Weights of a small GPT-style language model, trained from scratch on English Wikipedia: a variant of Adam for these matrices.
Each number is 500 + 25 x the weight over its row's rms, rounded and kept within 0 to 999. Layers, rows and columns count from 0. Numbers have three digits each. The size before them is the row's rms in percent of the matrix's.

# layer 2 MLP down (transposed), 512x128, rms 0.187, rows 97-146, columns 64-127
105:518485521519516554535511526526483491512490534510541557452510504488501495486514490476535518500466520505470531512505492515498474480501497477529486484442497509487514516555524501497491510471473551
099:483499520522501504553526503510519474516478490457503472508501493476501476465503468447531513549499490513452528517506497547529474561493471513482503485450481499459528471505486485480474463493518529
099:516518506559510536486482497474505500475445521476500509480522485503476452574463531535503488507519493474497516493508486501520486523496511534537511506535500465483500494496485542460524512458530491
096:476466507467469535482487502494529530571478503460467495464498508499454437488469495493525440513513550527486515475537470527515517506504523508495478441488522476532500535519524486497509516503485490
100:498484513534492483501465520533488463490479536478474517506473471472489500492508436562503503533523560503521500488513496461531463467495507512498545493522524522510488510518487512424495475534497485
102:508483500509514544550537519526488459485515505483538523462481495501489530481519545532478457513504504477489485501540502467526497507520588456509502510495453537472527495539546478512489477481523532
093:472498473495498495447495481471474520489511536446482503501479525538541562483537489500481493510458494491507523473491527507533456472552513526468497481503478504497517481474507474517522508477499527
080:519460498458491463465499493542531512512504465477476508479469487566520513451466510490500506485572524493488533511478550521508453460517489479455494519486455480454510494489515506475535532463470444
101:505513553530490483532554529472528474506518492466505497456520487511481490544551478489498527495483519448505491525486498497496528474444484540542474472494502477520517503504516502510526486488497495
094:499487533534531498520481522499542492481501518505491452538477501502512490476470519554538485467490503495525488493490559500528479471523470502521510526476498523497481529516505474508486511537537464
095:486449528511498499447482532538491495469490516498511506464469527508545514514497465502514537528459503506461515505489505456504511481488563496511501507494505487428506500505461552508554496488522512
100:495478502489478518491460515480514503556470477526550527483503474507487469519464518554482486520506465526516510498504511429487450497526533490523465552486524520528467491484454533525467486513506486
099:514486517458462514529503494510518523476499479475488540485473507505476453432494474478495538510531560574461490483488486512516482539475470524511526481496521498562479516492493490456468488487512501
127:528508440503509537531537496502480469485483503512504469481500503492495544496506477511513451477526452497440480497483494498514515499530498508498511529540534517543510544524504467527530505551502485
109:512482479518516541472501546511496530513531476510514542483510540502527515467529546502515539519497546491540544478462497463483481481506508506561476536520505497540461484462472507524464485514477497
095:472524503506539502500473515509487500467487537520564518505457455519511493517517502523534498525471512463505504492499501546490507502465498488489492472520554510479477483500473496524526521454508485
093:497502513497469468526465536496512519517480492472496534445496471559530496540505478485505480462522512483495529533549476498516494505491507497478495466497536537529475497473456499461523486489484468
100:531505507467506489503495511539461434476484457476482504539503491524493527499498482506501496489468497470504521495500476476463501507492496501493514492493465492496472500478472494500499515469534491
103:506500530508522502471460501521444437472479506497477527511470532473464497523472478483535476512468477495531504465490485505504479509529498546514530498456507527460500507481465497511479481514504534
109:535490537507502534494476520493503532432531480510549480504504525482478485491471494482520518472479490511425535516487445485511515501513509480493437497489500531528498521542504508516531531475522496
098:491499531504469506494510522509513484488485507480511480489488486497484480549513528490539495506524483492472467533528504467507501489534540532493502501448511497517493511465453484514485494485494479
079:508505501518477503483488534519507452474522492543549503466543500562474500513543502529439498479481545528514541485528543483531496496459469466530500496499499501475513540521490476462488522567495514
100:492475476514457494545497501497501528542512507556536499543461513451504540509494520504485500539555496515460532512517491517495454520512528497487536453518513511495494531448498508487458537464519487
104:472533476514518484492544514530508500533524507512507510504502506495508543502556539516516462495473476505534482446462479499502513486474510511491519500494474560518498488468489477521501526469520486
098:492496508541520510422542523517549501507511477517503511487480520477475478442543498478512534456521517518442492523509518490512510488532484504523489517536510483534491545518519467481488483496527473
105:450519503515471505540540506489521505521517539497502518434511514487522500490514464512506497520480532471521454484501492506480481498527493547459484490524506515484476539454548522485510469524474511
099:459499514493492531464481520489498525493478497497488514524527452503464509512472541537556462496534504479531460501555482505538440526487533515541523475457495558508520470457532479523484497488467519
104:502521478498512501523531528471492508479475510438488460481463473508567502499536570492488491520488506533503443521461491518463506491520503508499494499535514510492498510507490501523459485501494505
105:528485503531503464549526524479508500471497492431488485500490489496542492525496499481535481503465494487479496539467491485497473519531462491514562472484502549560463515525487481463489472449507518
098:527518532494527531495535517509513485557458500513485486478466516553471475482508512533463477536526490475506492471443529451529493493491516490516471525534509488491452501478509502458482480545484463
088:511512527496462517520524504514540560505498504511483502525499463537486495537530465480469502507511488482467544538512503523517496492459457458487496445479573478533518483509500501509516479522526505
103:512459511476492495512484485522469528479474499507544514479480455479489515505484494493519489512481510501461499499498519475520506499477506506463456504541472545504496527473474469459544509501529526
099:495545530509468486518510474509515461500528515503519513488493491511490492443490514461553498548508500519548474503491479504465527510525498543528511477498552516505498498470495514510464545509499506
094:505477537445501487505476483516486477487509473499506526476470461483506508467476547499515478493514520499499511517508496493500462476489508520540480467512474529512451505506440473500475482508479504
085:498520517441481461500517503487511478487508525471504494503541487498467460504482473507517507504546480484491569536488505464505484504539510499490464453501462542478505488465499462520506533506485487
099:537516519530510499556505459542456472503482461482510497500494486487509508473481508481540507536525514511564425483486530517501514541496514547461518498472523509516479482524490473526524548483478508
117:498512535514547508480510548457509502511518489470468487469483460496510499451534536463470463519502484456480542542454495509521521523552489450504501482465450505542475516470551500483544505505484492
108:461491488471473509444526516518501483487528479526513543443488484508494516482533458493472513544528528471505513505478512474480508463507498513481495543504475474499537495500463521522487500552483459
098:480519502486476543570494527509513488512500537492499500448484479520509507465526490506554504519495554517464492473474485491516518452454480521532500475459538506492483554494498504472478488475510495
084:481499542483496522520533510547483493540521517515525535499480511564492462423543516509489532518515512519459469478520476504524515521511426458482518501531475520476521504510452499512482460505481472
097:501480490502518440498498515509477499508549448509483501509454503506524524495503497516479477486496488532503472525507521502455522541494477502520504526522499527508501486540499485483560511506537516
097:505504502524482503476501520499499494493540515503494519505558513537536464495482496471514541527535506531528495490500526524481538449524516526473511483552502482519498468470491512542490506509500455
094:486509487494537481439471531531520490486527495479519505532525490522492485464469506463522486497499519480502498521518469513496472423506514489501462485509497530476470490495456493484540517488538486
092:486488513490463474532503524541461487473502508451486541472486474459508534483502461521470457540493503508462490486545471455514462496497544513501477498499514532508462538522516462530482518512479470
098:492476506540486499487510511531564478500479514477500503499466477527509469495538545499520450489497453455499490478478468507516499499532537487522492535514507499510501480515518476490515510465481437
117:553488531495574518506538505537466509493518534501548473487482503452489485488526503503521487498487505521496473490519510452468480517481520531531554491539475491483511503510478464498457476507491475
090:487532514473504522498487514492469530494514478470527516487500521517523520483508474545521522524510523505493492506530481486468498468452499461463420500466527584498515535535485498459503532510496501
092:478516503532500542481543528519539509515481488500534523486492549490475496450513533516511493538519511489528489535469492507511503454502512469541483492517508466542530469527531493546474519500494491
101:554498532542486472512498507484508518483545509487464500448459485522509432458493528494532467529526490544487494529521508489537486516494495491487505519497482479536456533462485453496515500477485523
105:480529525521483477496468530500460522536491538503495470494485504495499478516507488505541506492488507504520483501484486489505531532512535497515506475454477535526504514493502485445497473492483499
# layer 2 MLP up, 512x128, rms 0.179, rows 98-147, columns 64-127
096:558472517535519472509478487500512478499496498522475525539556542479461507494487509481462526519502466518514507535501486500474479514506486489506496476506530488544505493516533517496438468526527509
099:537500472505521522527489495527496527501502475519487523502534510518433483496506517465438542462525459457517475523498517483486509541460487513524477517461492474491528507488506509518525454483496525
101:529496486490527489511495563532463489470477521497512478519493519504519547489541501474514501530513458545485486513506536462491468486467510495502533510499484464512494461498511510504468500519536527
100:511492489485583470524524524474499506467481529512544493511558525510510508522532485443471519498489468497502522535472508516474497485495474499510495527553482488526492495484516524551474517448505489
100:511443495481524442509492517525498485455511492458494524508480514522462495520514477520492515499484501516504472519523526462501531497532493481510488484511482539483536502505545542520504479486482510
097:495493456516469504523501509499481538489496529480487502470483499470465481539512504538489505548532509501489516532459534517513442493522441499507575509465507503538490490521519486519523490479536494
088:505493472489515518528492530509461512489503514499538498527480503485522457521514529471484504485465477549527451479503467506536506544468504511585482472474512498511482473524493547500524503532540516
101:565513526488517478515479477491534504486499473482448519502507525520476466514504513503468483515497508495498521475486501465486460508499477510522542453496505488510501539519531557491488475496479506
095:506486515510521503510478513533506506494474466510463491470505486533501496519460472501496521514497477515446506525448516497522506483476474499471447517543522501514495499490498512548496505471518543
101:494497464458521476516503478529545474453472527518470521501535507526490502517494477522518477526494510471435470572471536488549474474507460530509482479518529515449489494477478493533485488489490530
100:493506444485480541520480445490496475483489515486441535494512481491484519494522459505474509452511476533483504504475493511478498535441503459529448509480525481494530448491524511513484440532504514
097:471477444543562492487539514520509486559478512499503469520519472493551542548532544476513452491490459475545517544501520485490509469495509448508503495474490508449528467497495523545494509499500512
108:514447446487507491507494529524540476491455500498523523490488474491485487501501502506502452497493470493475477489461538492520519506530449467509523521538507518497498524514528506551509507504476462
106:461505494530524509505513496446487521520456514495484510508486542514481507455439526543459493551516449493495526512468521486485489480492481486478499511499489457526519500520504539572536481491506509
098:471511460519498456514479492521520464494480457476511494480509476452504491472533432502497513477466518480472519508498550501470503523486469499524520527517479513498507462532507511505469509508497545
092:478462474517540524476474492504494456519502515466486501492493512504469507485487504527533529538514472526507490539502518512491493532486501500544509524519480476503504467517540539534465472523519513
100:541528488481508464504468484542501473529524465477484475504487504516519542515511484482500515487516485503476543480514494539493496495505441460502494510524501502546476507516504519542456484515484469
107:485507521482534501517484478488457504482493526519495487493509485509488491494465476485518537516523443497535466543499510498516553519489467515482542516479505477436504517511493544490467471527534473
098:524473506504513481515441478480523491489524506506520483507497509466520508489494494510503535501473496535487518520458493483494502521494470461493512502435477488549451469482502536495468498559499565
103:469484530460515523530485474536500505509487545498499487548493479512463517497584485515499518488461494521494448504512498522484485532493519526521482523483530479441506518496490509514525506531496501
084:490504512478500502506480496531473488474454477534465555534496510453532504542505469479543482478517475488490514502489522464502501522464483515476499525455456467470542500507506526464474500424493525
109:499485492526479442508505508498504482474509513514478508499485502511522498512547534525491510479535469518432505490485549519508462477499500503500521507468547458491518542493524505492517476472493534
102:525513484492559487512481491472502530511488482488516502544502499501478489501495540540517550499491501482465446486464528534481500501534485514515482513501548501506470476518548508531494445523523503
102:523469503458492478514474451483461517473469511518503487492509505472485559524468500523505469500474473482488487536511520465514514498466500488488478492475512517511502448492481506509533491523486498
105:507499488479497495520519509453458482520514506515470518503525498502480481475493520475491516507501512491461506466488492512518473543447460513508491444491533515471516499493502522516472474503548528
105:531490448479517513495502494545518483482470516524524485488481481512476481508454454500524498503482508508507507553466535461539493478462476462534492505460471502530510532550494522545481467534510464
097:556533485480493479528521496456562515515526511523490507535501496508483512495514507487464477508508505477474520515501534521495533491479479502495524435518483497500493527518516472530456491521457520
097:518502491494466511500558527494521519489546478465492491549449492513507490535480492457503476502469472462471537538471520498519513498440469505486538474491524502544524499554478519493458458468506551
095:445485483468524510555484510489496482468486523541488479480502522524493485524477471489509510484485474534501499509488515461543538523464502523530563524521473510459539491489525496492519499502523488
091:493510489462544439487508496483478442500496491485500528502525527439485474450495551484513519495501488507501479515484495463467477515553483505509522495470447499498495542505529503495500509461489469
097:502501482506533509475444534479489481538501522536495467480541502515499483511491514522497507511509504562533520516498472474504541516517483493541550524465515475468479467545509527515458461503434483
098:501479488525489501562458466487511497533492490542506519518509540494516527485520482522488512493510501496518510547505512487501494504522470489552560460494519480526538522498500497493510476476479565
096:505466454532489518496531505485506536521539532513500445532526552528499464523508489497530547494512503501487446523454506493456512471512498506500482499472532496513546455521533524516494498546543525
085:513481506527487464546500498507499472521502484489503508519494523515492516488526442506410525528500507485497483471505515484521463513493487544500469500494489506549537502500482497529501458546476536
102:510459524487494482532495525542459512490486514501492489525492498494545528501532450477494530490498476517496460501464485484458528501471500466482452486439531449505452463518490492527483482533486518
104:476503489488532516518494494459477517497489522470460511464538514506484525479514517478509534539551487517468527495480470506511509494531511464491506514469475500492534442508505492492493429493482518
109:492514467482508486500502471527529483512482516525452513442503515562465494517473467496478529502541490486446507545474522457466471475504483469500467511472494498482493529525507496533454496522475463
101:548510515492535506560448508491531472470500524504432471521522527477462509466499469489533473449486524524467484485484475510501525462459486508554524469530522480488505511503524504459509477466539533
094:538480461507483491494493490514478490495487508509470475536491509458514525539537491523511481471455479461564510558513532489476526516495499525491477473479472462514496504519533511526525488528482505
094:499535504521510553489516461491556498466473554480506489471535517486487508491499518481531522504490476476494505510505488470511474481523510476509482489503502460528488512480516519536446432546496504
102:531481493462480505499486463558508460493510467482515492513563477491486485480531547501538518498518516517470460504494472501471490465470489504514470481516518477491509453498500547515490508489523504
097:513488510515483463495477445501476529507504494486503457488514530482519501507493516502519536483479461507476501510475475526480519542516488467487511494493502472511533476486521505505503492512422518
096:543481522489539525487506496507542497495467486496493483548497531543476457514527517518483503478491479493524524530463509481481530481493508471515526481447445515499521470493521527484512500485515513
099:518534473482513501527483523534503511507434469538474502560555476520433488500477508535509505471560501455496480489492511519505456503517494513507471502500477504480476471489530511517489449506537490
110:498496495513542506563539466533477509494497512537511510522483487493507510492547451499481472535492484564498511500496547502475493528484472477529534462522484479488545492557523500504492483542471483
093:547483510490482450508513518510506527514514511529452560511526508491474474540461491507521507497509521528475495458507515497480567477470484464513450526500509534524520506525509543510504493477484506
093:547463485483515451502482472511487547446506468465487544494543501495491479545510444475506473456483501520455496495466481503528498544530487482519486521523487502547516488473507501507464495509475511
103:522498521485508444521493489486519545484498473494468495483483503490510472488484483486490490542529500537434490517515514492564468495443448511525487485468456493509465478476520500493544494527490516
106:520526488487512446504535527485510520517487531462476510491523502513450461512457458478503494486456492493504493540457510455509516513474492518490530515462522523500549471479501499478480481498450533
106:503511513504535492498484505486475499518456504483499521556510539501530532527495493463477492475507497478435502497516544491498535533498475490478487498437472490555507475530489512525461505528495536